Weights of a small transformer language model: 3.95M parameters.
Each number is 128 + 24 x the weight over the matrix's rms, rounded and kept within 0 to 255. Layers, rows and columns count from 0. Numbers have three digits each.

# layer 6 MLP gate, 320x128, rms 0.227, rows 0-99, columns 64-127
099110112116107156164135135118118150153114152125124130144107146141086101156081109113130171110122127143097117163102151164138099094136131143139127141104138084179131124146143109126137111173134129
145115156091146131144128140127130152129145135156125122132143127092124143120142106124125075108098111122148117137148073147141099124114117210122081124151111137161155121158093125082103147137157150
134154155110121124098184133118148150088179138133131175158114134095154123127149122107139116145090120137124106094150114113124140148170115113109142141097156123118110158109130119120162125197165143
096112130113111140155080149120140104112090096148096152120125133109132165167169126127123140137164128103105143102140107077115126125116101122177155094165150109129146149144132114118115132116118108
123196107103079089127132157083163138128127183137105149134109118110149167131145153119139139147131145126108170114112127153116181146113156145152109114136085160130123119078117149152149114116134109
111145150137116139140076133154110150106120077102108115136130107126116143150154078095124169128176088155138144153125108140143109149101116098159137094167108161125130154167099175110134143132172140
133116145141148115129122108124118135135159155142134085082099075150131100172117113164129146156145142135106117110148138126147085144110096121122138132160128163149100119103118144154167123128133095
128160106109100139125147112143103132096135133122101097097122121128165165145137090125077135140159120112148130137097127103096145114141139111113123133140116110193133106080126155156111100159141148
105143122137126078140117131087127171080152156113148106126144143097078165148137187109128108122142165130102136118121141128136113150127153112116115092146095171112107152137142133162152171131137137
168157142110120133135122118128104179111111154148138162135103098137106116158130167147109121119103126135140123131152195119118142131122115169155136126130137088130123146155118140098146129099161120
097076168155222144231087112080115109105153146120173104150168129092127166128131122133087085142129088131125101116167125098142131116110120133106153117111133143167099122146069136155139169150183079
093082146121153160122106139112150147124094136113163113144196129124159106162124114141097102108128123169138138121138127135115174142147185095166145130132090148112170126119148165132088143131190122
091119123110146139172128107125183121117107177142110134143089142127140117124136107125161136126109142137138130162168172095077116077120099110136169143120123141111137130126126138151120140134131132
148100097092107086134107126126096166163135137108156166129125114138108201146161115114088104102112108136180152067120084119134110136073133093103139154147114164165127121100136141126118085125114171
086161055164097106088162120084126098126112103142116124165138070104150133086127098127137108172151134151158102083113146116163142139156077104196115093138125107138127133139084158112140105097148129
164162131196127133150138145108170157124134139104134173159127179120141167151113162141106146121179136127133108125143102130074109125125119097068103125122094119145152142116144156155097160123109128
132123140139110135168106156132121128116151139109169123147133140134120155109131127093153128115122109103125124122105110169137106123133117109133114088089108133138100145120115098108117136147142167
090118114111176120108180134148112168123121097127110141141143132068126168130138110140143133125148132090150105106144170118110146106106104137142126162132155136131107097131110142133135114121131140
095126139092112092137114131095123117119095175114146123091125103131120171123126119116087103090135144081115129114132110120168109148117119135107126117099109132113164120122108098179122151138076164
112078167100128126114090118103115101139120125109115137110141106139131141153183137126131128098107130129087103132142095109115139124165106105126093112146092146113115135157107149133134109167116144
096161134111110084172094126153168164144124146104131157129142128091124163125120114135150143144071113176186122110156117105172144159115149160151098106135168165119097110149159141134133076124124129
116115136121116135109157120159119136164131111092110148144162139133127112120092131109101101169082127137133121111120105150161133100160131138098100125116147129143102126104135133163131121132135152
147143148108089076146174148140094138122116150077117138068185136092103103109115127134116100152149188159125128097122124126112131134163153137119132126114137119169122148143108121165138091147164107
130136164137123155147116139133141149102113124155138118168111107132118116132103096116163159116107128174108103141156180109140155112145135139150110114187145144118129150159096134095180131142136117
109151143147103147145090132097142131146136158135102156145098135117140061172158157094124132154138113094123122149122149134163103152147125120172123107125137144131151154113132134113159119128108075
101097136165141154137095163140106135121171149098148144143124160143156109115132138100110129096144110156154125175122148113153146124128119132161189113109141133116119141097159127097134136128132112
125170111140123165167102149131112104112123149113165128134126151128102097119134160133125148149138120091126119143120171081150109115134143143133113109123122127128127155105099135104118153124120113
125153104110182132145164170147148094078149115110115099160156126077127149134129090115144119137116132143104150165118132091145173145119134080116117097170085157128129127115098114117149107136106145
148154115139161137127117132148135074133128126133114090081125161148108159137135114126127132114133177105119123144136127129125151108135168104149121114168120123133143138188149133158166127130115095
104121180148115116141144126139167132075141134150119112103136139118133097134115125121125141158108118140091090153125151094115134092172100098103126105138144126154126126100121140153121130168117126
137104129113201132116133091122154125147093120090206109111132167111124170121153130154117122128142114140150158124164157123115150138120149132075134141144112142170088140122106116129110102176122114
115121149122120169184108131095158166097137172148107139133164108141161116123142146115113141114148137132164148103135127122155123159163159135123097133171139132155125144157129134105113134121166131
097136131088153099077115169110129087115084140123107103156114112069116141103127143145140137140122142160104145141152145126152170071136146127082146190159148129136133095117148152202118095101159104
099115094148157155133084101083134169096163118109125090113124116158115125162160061097103133112120140128140105126166097145081106095123137078107116129123148139150150141125103149152100129137129115
127153149145130146163122090121102173114088115151153077127130128143110195113111095100143134122111158128113099102128158133126102131145101110120118072124099155152162127126167138073107133114123135
132123109104118160137144145140100085138161103150106123141099108091157080139137087147117129120124129113112129121121151155131113113135149145134089119092100158136146099120131117136138122104126146
137130121121160139104115123145203089051140140085146125164124155117129112165123110126108156140162156137176134088196130108131116153165146144148147087117147155148137131131173127167128156110147115
136135169097147105124137087161129145108153151133096121157139148121126120119150151094152141157116166138151126144150124075124150140143116134097152079107139142126098125127126100168081093096142121
114138154078130095113106122124162111156153102107107113134118154137113105109141133122173197124107105106112121141106141159125072097112143184098124092161129136170168123130152114138108143112117146
093129141094135135092105130142132157122121121142105101090126168152102176102138095098134097112170080140112109150102111103128148117141118093109129101098106104149155150137115104111147156157145129
135093093149117103145139170137123127111094104114101085143137131144149140150167131101131135095145127122131112124123104125121100117123142103147142123084137143125124137170167128171143117148107175
117103200096120127144139095101134091121153117092138128132162132157119147142106161139159139162154085138104101149110147106137160118204120110161104119084166121126136136113148132139071128132117133
149183137094143108134115101109133134119097159132110102094077154050170085167174136082130161154135148128086106199113188158121139118145088118164146087125111113116136117073135109178197166153070140
124104147103115132129145162135118142145123107101164120117113143153111139126120123117126118116107133137109092094105123139133119127125136139146122137147146121123153130122114139148143107102174127
159067166170136105154100128090109171095185095142167139105097180089144113154180114108137144140158109130154095121110159133138131120103109139104125119112116056138065084133086145138145111105118114
145161142096157134132177091103150132060151108145157139125141138111122164112114141131107117138114155135177142151158148090130084204169097153112174152141126143132120120086175125124166161110091157
130146146125141120119107073137097164100112153118168135113109161109142085111088177093131089108134157184114156138093105146185104180160139094096101071114087159109165118093160181117150094135146135
121150148143092169139107185127133162133117116138126140155122103170122118114119111156153110128139156127133136095156152130129134120137104127116152138106129137105132159157102134122138120144128138
146189106103107111167138145116134118091153155185100108139139103142115133127158137110144130147143078118102140155117145074160114152175161100149120101129114104149099173138113133131153092115120148
134154161168113120144113191107097095149100139111106118106113123163096107112206128116116139119112107176177110141105121096116160139151119063141093166141147153115216147109142092134141163154157124
150148147171101145128124125165118148098144096183136098114134139145151159108177148126178148117139164109144177138106109191133136135132100142114101132116123142134163109107136104103144143147120159
109173142142130168150083150204129139099126173087123168116132189134131143122124136138096151138179158133139165154128142146082120135157119104133121122096115122142112136103125148115092106113132109
133196148117129120131143160108146129135140128123133111166135154143138119129140169098167080155130138100103118125128136117116134156161146122148113086157138124140143117114118118108122137113130134
161149112122118156111158120148160125139103128099117118151126120135153165153161093145163145135079147118177108123173112076107123119123126094112126129129126113163090083058109114142122097107093069
091128108084130085140140122086129098128134108086120160133118105102107183161149128110122154132134168129105141178138093192178126136130173100144144148164101109119124151155127116134132143134101129
098111157172145121093090163078143101123123113151175153119149129144110143183135119148083129183110141142100168129148141105136118134111155129124105172168194135174103122114126098128128124126149113
116136123149144078129125175156096187100097095127142116099103039109125157153111079123118126112128083121164116113129135157174106126125124137159156127102138143149161173147133080139195128141150106
137067142134173135190116116138168122115153107153125153149144161100103168191157115099126131128049180165138136112167095183105082137133141105135112152135128172144129116096142100112109155140131127
119102104133129153130096117157136136096149122140165126106107065099167109119105096094136103133135155124131127124140120149106153127122129155127085146131155109145138121153109143140118115105096132
119097170092087136137128085134105124103132111121108078115090107115123105088144100156146135110200135099144183163122156105139131102126139104154139125112113129123113120109173128142163088123138130
153127145101140112154156135093102142131143136125107116107098116164118147115174104144095156112095093129156085117169123133167106098144120120127089094118096162140120156137107156165158134127176117
122171114130183077166145113135182155087183117147143130152172105135127118166131107133162147143169126133134145101179121168100088098121166138068121115163144129166129117106138162164064119118145101
154113121133130113131137088082111151135135105135101147120120134148163138106144131101100113117122121136099164092143092105106144150121141091103135151118156145135123113096107131141092149104133103
075146209099107124112146153108122117143158123094139153101116161161148140164116140151173119137124152132132135106144141120126136165146100084126138133123137117134146170093109114178171166156113122
118106140134124120125132152127093148171112120176124084124093119108150107108135119170107156099112171153141089102156091120144145085148118119093130161131092134164146158154127098121184116136120135
073122086089107136154152157099116177165108125125136088113180178128132112146143118084119135112158158110155118137110120134110108066134151118111122105166145122141143102153113176134110095143117127
139120115140115134118115134140151101153173103161152138122132136125099098157094129129162176162129159118149106146122135141086105101129129118173142166096106083109134139152137157110115116131139116
123144168125100120145179105136093110117119135143112131153157128102116087144160070142165128147119129104094125084142121130145168132114151141169112129134137130125137102127122113120143116125147115
134136167122102106126120086091070110076152114138151096092118150152190149129126133119116169122160132138153118131137120105110148118140158172138103142141134149144099162149183173200143140086139134
123113149147118113172119110173139125139106120132140151144144125142118128132108088123153089155167163158091080127128157119098162137150129126124111132172148134102143110098112151145083179100141112
131152132136152114099157089149157120147114107123169151112106124144135154092125140120142144123111126184134164128092152125096125105131131105153108146106138108113120125136114121119159119135145120
144169097146120133174117132125107133132133193146107128124121120157093096136118131130107137131143145102117136090117154103091148124100128142092103115136165118142116124077149147129106135105139124
127165093122134104142067160112197111097075137151127157105174096151124108148137168151163174135173134126140163071107089168167104112168086139112143149120118125103188153138127174121160147156135160
154124113099111097146150137125159134150053118090143124114151117094112147137164124093109138131141138116115092132125113108154159125166154127129128135160112148118126075102171070169100146121159124
131173110093109080151106127141110113119116159139122121098123126160149163170155119114139146096112078087118126120097155142153118137128149126125125148110119132109183152147091114133067156157084163
154144140116153137141149115135106128129121169117129120171143132122104125144163100141154151126102098138128100134153145133057140118110152108100116142118142128123125119118128146123131137161147105
135148125185125113125062166102108117150129138148114109144154141100123136146109121112094137179137139123124140133149139155173135112106129128123155106120138145146120149129089105123119155121146158
126132153109146115136122158114169134105145097101132105108174140164108136128131083113120133129110152108134141129138143155124132128087103132164144132137137128114118128112169133161110145118133133
105139128103129101096118122049124150175131110146129157152170108141145114150168126174118103127110133112152134111129159096144138153111162137149141123155106128109082144157134097142137147141124123
119115138170185157113099120102174145084109143162163170162138179116116141097156126181115143170127136119131135160138117142124094129119120097106112140115127156166116104132137114126106115091154144
140108097155131104109099118138089118135117159115149136175122115136157117158128135133088146072166139135136115100138144095160134096126127107084129112126123149129152138175125144128109105122171138
137133086134130120166153174162087166090107106069128104094162133122101110157113147114148139084129158109123119140141111122192125131111119123141196116097089154133132101108111157164136088149136144
109124139170132129132122136139080156130141159114134140149116143090128104098137161106125139148131144102139126159131157149179163137145107116119121124138120113110134128101128169093148133136142102
127150126097144155120118126142153089110068096118131214117070145105157128096123135108088136130158118103102103072149094174112146131160095162170142149119158137111141079127142160131170128122097157
148104111161107124132160097149143133114109140107111065151131091098103161129134135132125184164150157087111137138174131127123081114181122139093116140147128140117130117153124125155168133164114125
134139159185155132158116150126131124130152123148113131112151112135120084181145148133133128125168120139098101091092128164120129111138161161116138103169155166161155093118130172129134154171153080
134124131156138134102103160112077126104110105100112140112134129090146083105143150119117101145175109147170137139143147140098135109131125087118139122128116122145108130125128150131101093106145136
058126123138134118119109134110213112135098152138136135155111113137097111135158132130116114129108124110162123106125169130126116096150124125103105110110138147203154160156158136149113132104147106
126122179117096121145161137102138101134156101170141122126168107076125082173154127103144119156109114126120115102108132116115102121138149173106139153146119111138117132136169160124097109127171122
140143142154130143172177176129094135154141091099139106099133122147147100116143166148120165133151150133130134121156140171123160114167132100125139121143104123156097100122111095138165126153151160
122132156081156119177135138128164118120156112110122128108124159150114172091123083129102138091085095110143142128149135125142131111108147141103137099151121121122128133102117128115125113119150083
066172155119089112129098088109128124122101116117140119132134147127154100120158118163145134176131125155156060129149143120113106135105162101135111141094086161174105151137189112108118137140128169
142138137130145168145111092150088137116150129129091141154114165146146131118092133101128106095104154112161137129104140116117112146130122119134127123113085146136154182136113078105091139108124144
087127125116126125144111104137127103120110106122132126143124147119154096123133126112125149107122160140127125133135126159141148146154152104146129138112137137174128135151160149093125125123106184
139153198137115139136123182134130154130128113116166141105158111087155129158147086141123098115134145106126114116145151127096189154112177132134089101117099124092138131084154138157131117122155119
050124131092180105114155128120141136102110113134139127110122132140116139138128101081107169139153159123118122126147123135161154144099125082173144138152120195159143134099122098163086169165151118
134107120126147072119154137140145110124108121129121089128180112114115141066159117123128105155102133126129103128167109121114124122121147125108100125117138076140108100120148126133159131124125139
129079106136143130145149116144099114080129126139095133109138117120102150100141167135108094112101159137123126113145141141171114152145039141115137145111117096095107123100104115116151125161189128
123092123121147110148117135117119127124113152098113187092138151122159100118119169145111100153139160153154143138157105097144148144084149100121122107114101156142111114124099134134120102125122142
136114099150105120078110129071100161114106136098171132064127172119121099149175135099103126110111175067084090163159120107187117133139114146150153132173158130115120088090100120137139153122136133